config.yaml
num_hidden_layers: 10
norm_place: "pre"
bias: "all"
init_std_up: 0.0312
doc_mask: true
Each number is 500 + 25 x the weight over its row's rms, rounded and kept within 0 to 999. Layers, rows and columns count from 0. Numbers have three digits each. The size before them is the row's rms in percent of the matrix's.

# layer 3 MLP up, 2048x256, rms 0.0835, rows 256-268, columns 0-255
082:486455477504494501463536507485495526506482528536502479476509492464503485493450522481520504505496492542500478505480536458493448503500477503516490507531496494485465529507504471521538524469509502507523506494480514564495493518508546498453514514491495486483540521498546474501547491507490520550509499491463520498466515457576493510516492512511509515532478546530493550480510536487492491463457468490487518442496541502452517509500478471512539480467517535519530527487541514482488513521493509520501459477484545479472505462508478455500484490436488527500506510501480547503509501451532475539479515490517508531499486534486499500494491506511499554457518473491505469475542489514538535524501505479482516519490503508462502507506534504480466490455436506542489474509528488512493477530480550
099:452489525497468472511449488502455503456450519539478492498506496502526499488475470535501466532501489540554498515498524519492482506539470505502513487534519486499500488467494534510534510478522540508496474481534432478484475496479480515505478471528501477460474514472511525547523484489506522497503522483506459520499478475513510510490524500523505504485470519520511552467500514474504520501561515466513505494526525504482540518536464506497538504533510494535499508519481498497572495510459505513548481489521481548500474535488495450502510428543468525492476522516508499530503474502494470502531484519481470496487543465500493471532480478507507485482495537549467497480524522513498470485543437555481489537499495490505462488493531520458503478494521482527515486527504480464531504549503514
100:530484487521498499446493473500550537478547517499510499469486488502514490504507517522513548459530505504488528488487486542498513486497523510459488514495458489481517516527473479563530511511507512555486480476530525478479514499501481492477510460526479530505495531477534471524503541549496470464517452472492492477478521473453504471516523495491500540518520495512518449491501512542543523539472429483499490502501499487474490524437555544477513519506517500494517459492512482472496522484511464503497479503499501510451519525504484478497466497493551486476500540502494495507500490522527506491514477510473527504526526465491515500478493463566475488488534513495532450541499511486482484524470490499522512456492505486541480502579480493464479497467520514541462507500509516491496533448526520
094:480449491544508523478482490511468520475531492468437491527492514568472507516484533474493522478525451508518504510506461499484448532503507482502506530497482505511509461488453520479515486510470488485498490524494450483508493509500512484506449510461520480483457514508511472527485509542496459459518480467542497491546521492457455466462533453506455533467489525504540535496491506514488519511550513480524508499485466527471491531473483474514536515519496489511481522513538516527516454417490499488537509498472504451514474558488469481483496504511497519511464508537482508500516499520542514486488515523501502532529475520492486507467494487489466527486553519513501500455498496460531506472518512500527517520508492480513505482471511472492528488503501547455504503519473525488538463521515533
103:462491508545537466480502469483500474530510491507459479507500501463489513506493538470520514487520520494501435470507475439480504501485463520478518469490515505523520504495506484487475528529531492495505498493491469574488536505479526470485515509472486522524481513508488488538486507526493472514487544475505487556521510462476482460477525476487470491550551495484548495529515482520511496449474517540510525507509537490504556507481492499509436529545465474442505502530486512492496531515528557454495523510506523481522497522437493493502480481485493433485516477478505503451526487483462494500443508474522499502487482525509512471474536510510499527541491500488508519505471526506491454475536491502505543491509517475513563491510503525542524505476495515480480539500527516501495509500509520
102:481491500486493514506474538569491486506500487523524433531475497536483506540501504525551492493499493508535494465502515504496499506496501508468524506467493501470550459495482477527490477515464491483491481523511522461488502487490493509500472527502524527484486507518527525480486490515527463534532540504502510480498511473502448497520490493496478482498521514520492535505526500535523479574520483466511546559473513538467528471530487493474506450497475457514499544501541500469492502463510471502477495475526495508490497465516500493513505506489519550531507517463509491493513543572476546551485478492520494495474497517435529491536492507499477503488515519489519543482486468497473496501551419520463490495527505527512518511515514457508486490487461492463501538505540499509455471536463517
103:536536489522477489518481516457509474481479474485458511482555533470479484449479495557559496472483461530516524494500481500491505496500447512516541471524493486471493499489506457506495522509484500504490497495510512473544483543514509545506510528470496466466472526491489493512454513512452480480477534499521501512537507515498513499484532508532532485522498483450535503514525511520514509501518519484489500508506525499501465487523550461480519489490501449519500516457495483493502529465530509497461543485510502483509538499488499475507471509512419513512527529452489470522488526485519495486467476494487542494491510474447492462509498510536514484493545549508469504515570498467470506474484529487494513515512529495502507479492475525516534429495494525517489459504555513467513529472485546
096:516487488483475514514516513501445491536490497513468494502481482527520489504460515555540535510505486485492532492546467564513489511475472506526489514509510456461447545431507524531524502525486522465502528509484507534508527531522485494488480443493477527484488482536511516527512521533460516490475476478488487487485478546521509487458512507512511491503497492512522452518506523493469504500503519519519547499539477515517505482481482537486530476475495492491491547487460533460543460504501534479531535480502528485537467509538496518515479506516475507509483485477478526462502516497474522539519490491517503487553509474459509507479517471476492407494535472479517534481490510496521463474498504512483481513524487465459476543522522498463505484501521470498523485528506484542437474519510481
100:485486516502477528543510513468487534485524518502508510464567484494528503505529496463475546481488463490511493483498477496482454471458506473530471506485520511498477478513495570468474519531533472480514518497534497521474522518508514497491464516542557485455481506502512512522507511483447494491503533521496507526508478482481468495463495502542478491542494560504487496505530478502521467543474475512509460478476484489524522486529495470499502504492508503535501489505507479495479498462522488522488534542493525517497513473486465515508497485506481488453534529457520560495478525486500503527476509476529534520549522459442496493517538458471497474499477442481496502466511506487494560456533535446513512458458477461538500483471496455472511480502493498535518495479461510482491493508488503
091:518532484505493492472478493456485476483466538526493517536471503504475512454514569520468540525534501515499547519452502488507499474550569468466482504484485483514512490511490498507503524516519504530465546562461497488482506533485500482522515518524439515480502508495486508485526530484534477510478494535521555519448483520475512506498496449489494493513472460495484470476530507496453498483528472513492460479521498464504470485501450515535511504530500526495524525475479488507518507499551482502515549512494495516471492499510552483468534551498496520497485517507477476485499486514524515492527502476476514484512510479498482506500506498511471457514457486474488498492494513476552504487498515535460486494486497528404520482479513481506488485491522518534491514471504518503535444522562524
100:534460530478496442490477531535514499495467520491495504482517511507468484502530499478548502547530515524504476491520484528505501481498512535505494515537466527513488488485504526536490488495474519500489520481484546544468528487468467504508461512458495469491495465519459459471450456503520459472489490506487501486486484527509531488510459486470492502490482539527493484520501475496492522476521500527534494497510553468524473517503524477479513522481489545521499510548472521481527527434473490510483529512548508549489517488474515492528538526456495512474519447524514511515489513476514488468471513479551484510518469529511527526538513463503508484499485566511501509480515489468462540479522520512512510487468452500508485510499537523459506459545483506508477570456521500495487507519549477
100:526469497482449465538466530531478481508480478496482491490455501492490530509488472479527507531458514504480493474497471529495480473515496536522487499462495500471486493529532544502486482533548538490509478511486508476532510520477478474439507502491504484488495504491473469550520486463478483547501502473521523517491497502533552461505493510518475476515538479507533496483472536555502503484495470514484513502474527470516515498487486510481464573541526541501515458531491558456501496442503471545496490517479518459507498496477540516486496489490563506505496477467504476513490504519503554478454467490474441544499514519485468569517486484514505486505497540499491524513539517521520517485537488475496535525509532451483538496487491535496498488504519481480497476512484498471481510510464499
100:533482506539502556465502495511493532491455493446533480524506522479471484511503483482500510525526509496512508496470503529508520505471522516519540477489444502505467522474523456512547530509492474476511511502490560541526511497514558484533514508509495474526506471514514496537525485476488476483458504492549491511468512454482530483513480465506520521537511447461451522473536481490490519501476492461529505481498528552489458468479489494477472543497494498480515477485489460507521529509501499449484501509522504527474442526489463490518493508478542494498538491491521495518507511469508530556438528497532449519499524491500467548485482497505519459482487530496493497450531532502493537494553506488500523499503510496492530512556484469461517507495542519519470528522500482520517507482488482
# layer 3 MLP down (transposed), 2048x256, rms 0.144, rows 256-268, columns 0-255
078:488548511514460459544472521478488483537521467489503530494534451497485488510551488518519527457494513449527485507501497518524512474516571481487547478458532529503544503508510479491473488478443489512476519542482475486464511499537472489499491529491489492489460521516516525496504502509519459429499532509491496515550490525474515527486520533521495513447512518506501507515513465502500502494503512489502502507511453493528489464495478488466440535513512496493540484483480500484542529516501529533477527510514486487464526535527503527493456506499457519495471492463495506489510506543475523455531452501477505459504500499483468513515489491522503469472491517505521530497479468451491493514541526495542509493558475506541454504469482512505501514487536471486553529483483520476489525487471467
104:509491507531553562477466462486494489496463483503459478484470507523469481490520525485515527478547483478508479460469519465553481505490521458498528487456483494517500476472536494494516506504500532488487509498466566465472491506480510476473499523510506497490491469545502464514550511493502455511520478491518510500477518478490492553453532514435472438472472512491529520513528506519536492511517482529521514535481505501509509460537484489495498487503493503532486523463530518485507479521490538491479517473539516468529497503494512521484539508486553517472542515525505467459505514485544476502486552473454523506458485527502539505508521515462530510536528472499518541509513491480501520492491507513517524492516480524489524458524534499484479478525473503510489494521483516569475442480489476
099:480459488463517438506506456493463501520501472462488530503510465506472539544473492525548525523513553498535492548480506454491517457539480561534500485506482524518499457501492524475486516473497502505508516532513552521504501461507513473515470508490510509513469494507512512524492443493497460451460523508464511521499535520527479479505465466499494479526468522471507473512533506502520499504488524533492501526439520517496480501494506510490529482520508552507520485484509528515513471492500483535444475524493509491471537458493468484522455503506436502549497506524507508504474555481477492532518486484487490508446445532509521485486509542469500514496505522476503505520501524495534532442475487529504502475495514521534507525466511510510482530488519504504542480471526514522499483498486450
097:539542502498498485534501506510512497499476502532534525475498498506526485517508495498481510519511509508503522466509500472527514525511530541476502465485449508479500506518542473460470527503481512491462480476505471457510513509514491478494546491484513498485548463493497507507519508506520546536511487526476519513469487475482500521516466535491548483486495434472504490460558518501497466517508479491533527508504444458508503491509533482520465483498457475508486503518446477499513518503478496509471445510513466541468492476518536444516551475501526534508466464499468510526522518502472507514539540520483516499484528506557485467485516514523489501504519440467547503523541477517482515507492495510493508460512495490516521518517471517505464527487485466525497497497465445514522546460532418
104:468485501513489521474475532503564483496485479489507525532504525458493472444477516475505511524484529456522499509501510507500523514466484496515524492487501490486443522526478470559504502495531515505481519543487563492500490501523491489473504458502491480546495469510539497485521491507570506485486504470470509485540469457530444503549535475437512478502476468496485483526486532494503504488515481546528561502492529468511519458492480517499479534514496540494478503508485491522542462507491490502499498482507503484505534491506491477512496474485532449515492519538530488513510490510520522480498473463496499520474526565530491509479466530496533523485464487525468478536480494491478520497501497511509504479461491446481540476508491525515540531513544527488501458512459484520518505491433459
102:500497526504485536530524514489528498534471483496501497544519534483524498453495505488490465547512559487478501506513491477485502488501477498526491518547512469503446470497512502485479513513526496499505453510514471480556507522484474494536485485538467458526497518511522512492493541466517500497500461527478474510533516483529521513519543506533509511506508491518498499466476495495499443465510453520518510474524494489507481497557494479492513471518519488523510449499480519501520466563520541521501491520497527566487500475500510527499478504463447512477499497530476481533507455464520498494513477410516480480465514516507470511462498492481437461483529511483462509492490514465528473511508531481526498473459467487487463468508520538475545526520501483503561512510473505512526497537473493
112:490510492461523443510505486479525500509465514471474469522529549471559495505523502498481505531489489506476483519532527483504482486490512497520508467494491529498507524496513528508472525491472502478486512471500472461482480501518507515497497490500487470543484512531551464490465498529462476477529507453445441507542498497492566503521503532458487476498500497452511516459472526482506508504529475535490447467509536507486534482526498522507472508506499496509503511514515496510543494540531524450521464477470534533515509531484520535497507490471508525480486549504495458502545476494528424499534496500530527521507479500500497471485514495452511522483500508469479537462528476514516489480476483571470482524478508484496549491537506520572472499477481475480540516507480511502511472505512481
089:505526516489530496522486464471535492501496506480509475519509496511492502458539536489459522481513483522497514510489495472480492546493530541498497461459467500504545473522516506478470487475524551510540494520511542522467460461458446528495495482462508506531512545535495518484518516510529495526565536470518460513474528444474479520539538553508473508492517497494512476510511497472503499478504471487493478487519467491509461489502538470505473508502545467495505476493464496515513496545510515529485520484497488520449462500446502479532494465466524522468512485520507499523524471528533489506503509505533471543455508464534504491496466507478494510507487546469500484515506520525512546468468480493543488470513520506556522497459463484495498503489444504488492508478503507467490530548547489
112:492465459509522503474514482493469475475499497525501504567490531497514512488465507438505504461494491556500494521500505483482491494498507476499486489477495503494522504449511458481498532480454469536473487498514491519502511531517504517473532498522509469458524496538487537519482507471534511503457463526500553469479490521463540482507533499469503494541508487523565478514475536465491490502474523449499490504485495501476459519495492473483491474512503556482508523500511493456479451479473541478456541501497504520509509478494485473498484523549531502505455490504479505518520521498518513503523490463523499524518524522511530493508494548539502506472516515509528502535416499502525502519508549497482520471512482535506492500469527573517449534486501479525442503498524515528465500537533513
101:562472491444474522494547483513510519527479507526491511510509512494525459496521513527442462488504526448455484531542493503542476481491502560524486514524505520457473510494508479509486472558462507506507510507505465455508449482519484483484502501522540500512515506490514525515502514504489518455527520511463511499522501492496496549519515506498476530470473546542543502484501440478490514524437482518498540497533465530494497490539527486511481493496532521482536491522560522487463490495426502483504481491502490504445478516533495504512480470536482506504548498470509491486525540489453436507498472537484485471521511517489512517495490537493515495493476435491507541515484487488525486528515504497505502503509496492504455534497495515489512512464487480501526465510473479484457510504494478
105:550483491501476474568482484542531438492511499453507463515500549498515514454491480497478537508494526513497514517464524546516478516471481526551494519520475513523499520490467488494532478469558542495509465482484496472558514500480500437505491548470522485509521479497478509446471505475550519484487453517510508533495473510489524495514456471500522543476488517515496490451464522491509492476492529513530467477459492463492494493504558514512477488504484498513508532474484494537496531452504483519523465527523498511514478486499461535492497474518504539491448492499490475480536499470483561482513485534531472510531518511518523514522468502503503499480502515515517502514483459466502503515523541457495508509470509480472489485450519547509506493483494524485471522518534491482509510540493519
099:479511477513529483535477504527508501504505478494481522521529496490519497488467501493490506514477522507485557546527494477482486508492496478486502500541494482489488498495520459450539541448498486468465566499537506471454496491497531519520446486531460500543499468480530500489511547516532480495493480511479522490514465498488504527479510512530529488519504487486507466505475502491514445505564499472475505504575466507489549459567515534490535489491503497559506503448527466532539482517470492478455521519526533485469491517540485508532496530480505509466473493489475510523536465466497460484532520482477502473524487484491525482493506458540481510479519483503486540473539499502501483506456517538513478494479468485493507502544462506504459475494513463508503500507499551528487516470503500
102:516452500525540526501516517504493534531485478459479533489470458480445489470464486526484524561452546494519504446506472515505539506529523462492515518488500457543492525531513466525546466471497536466501525513480538461540523500478517520519518482485507524509457464498539455504504483482500499497520523507459495499525506508538538482466495502479500529496473486513503506512516490508495488511475537454525499488516517499500459507521510515468449501493493508498463523508475458475493537522483485494539553494497529484531498478474465522496558471483521506486502545520460533503491555516491496536505503491496473519524496479478514520524528529488533518514493504484485513482487484486514495456487493537495488497528509548513487516496470486471471447547528486503468521476510474427501470519483497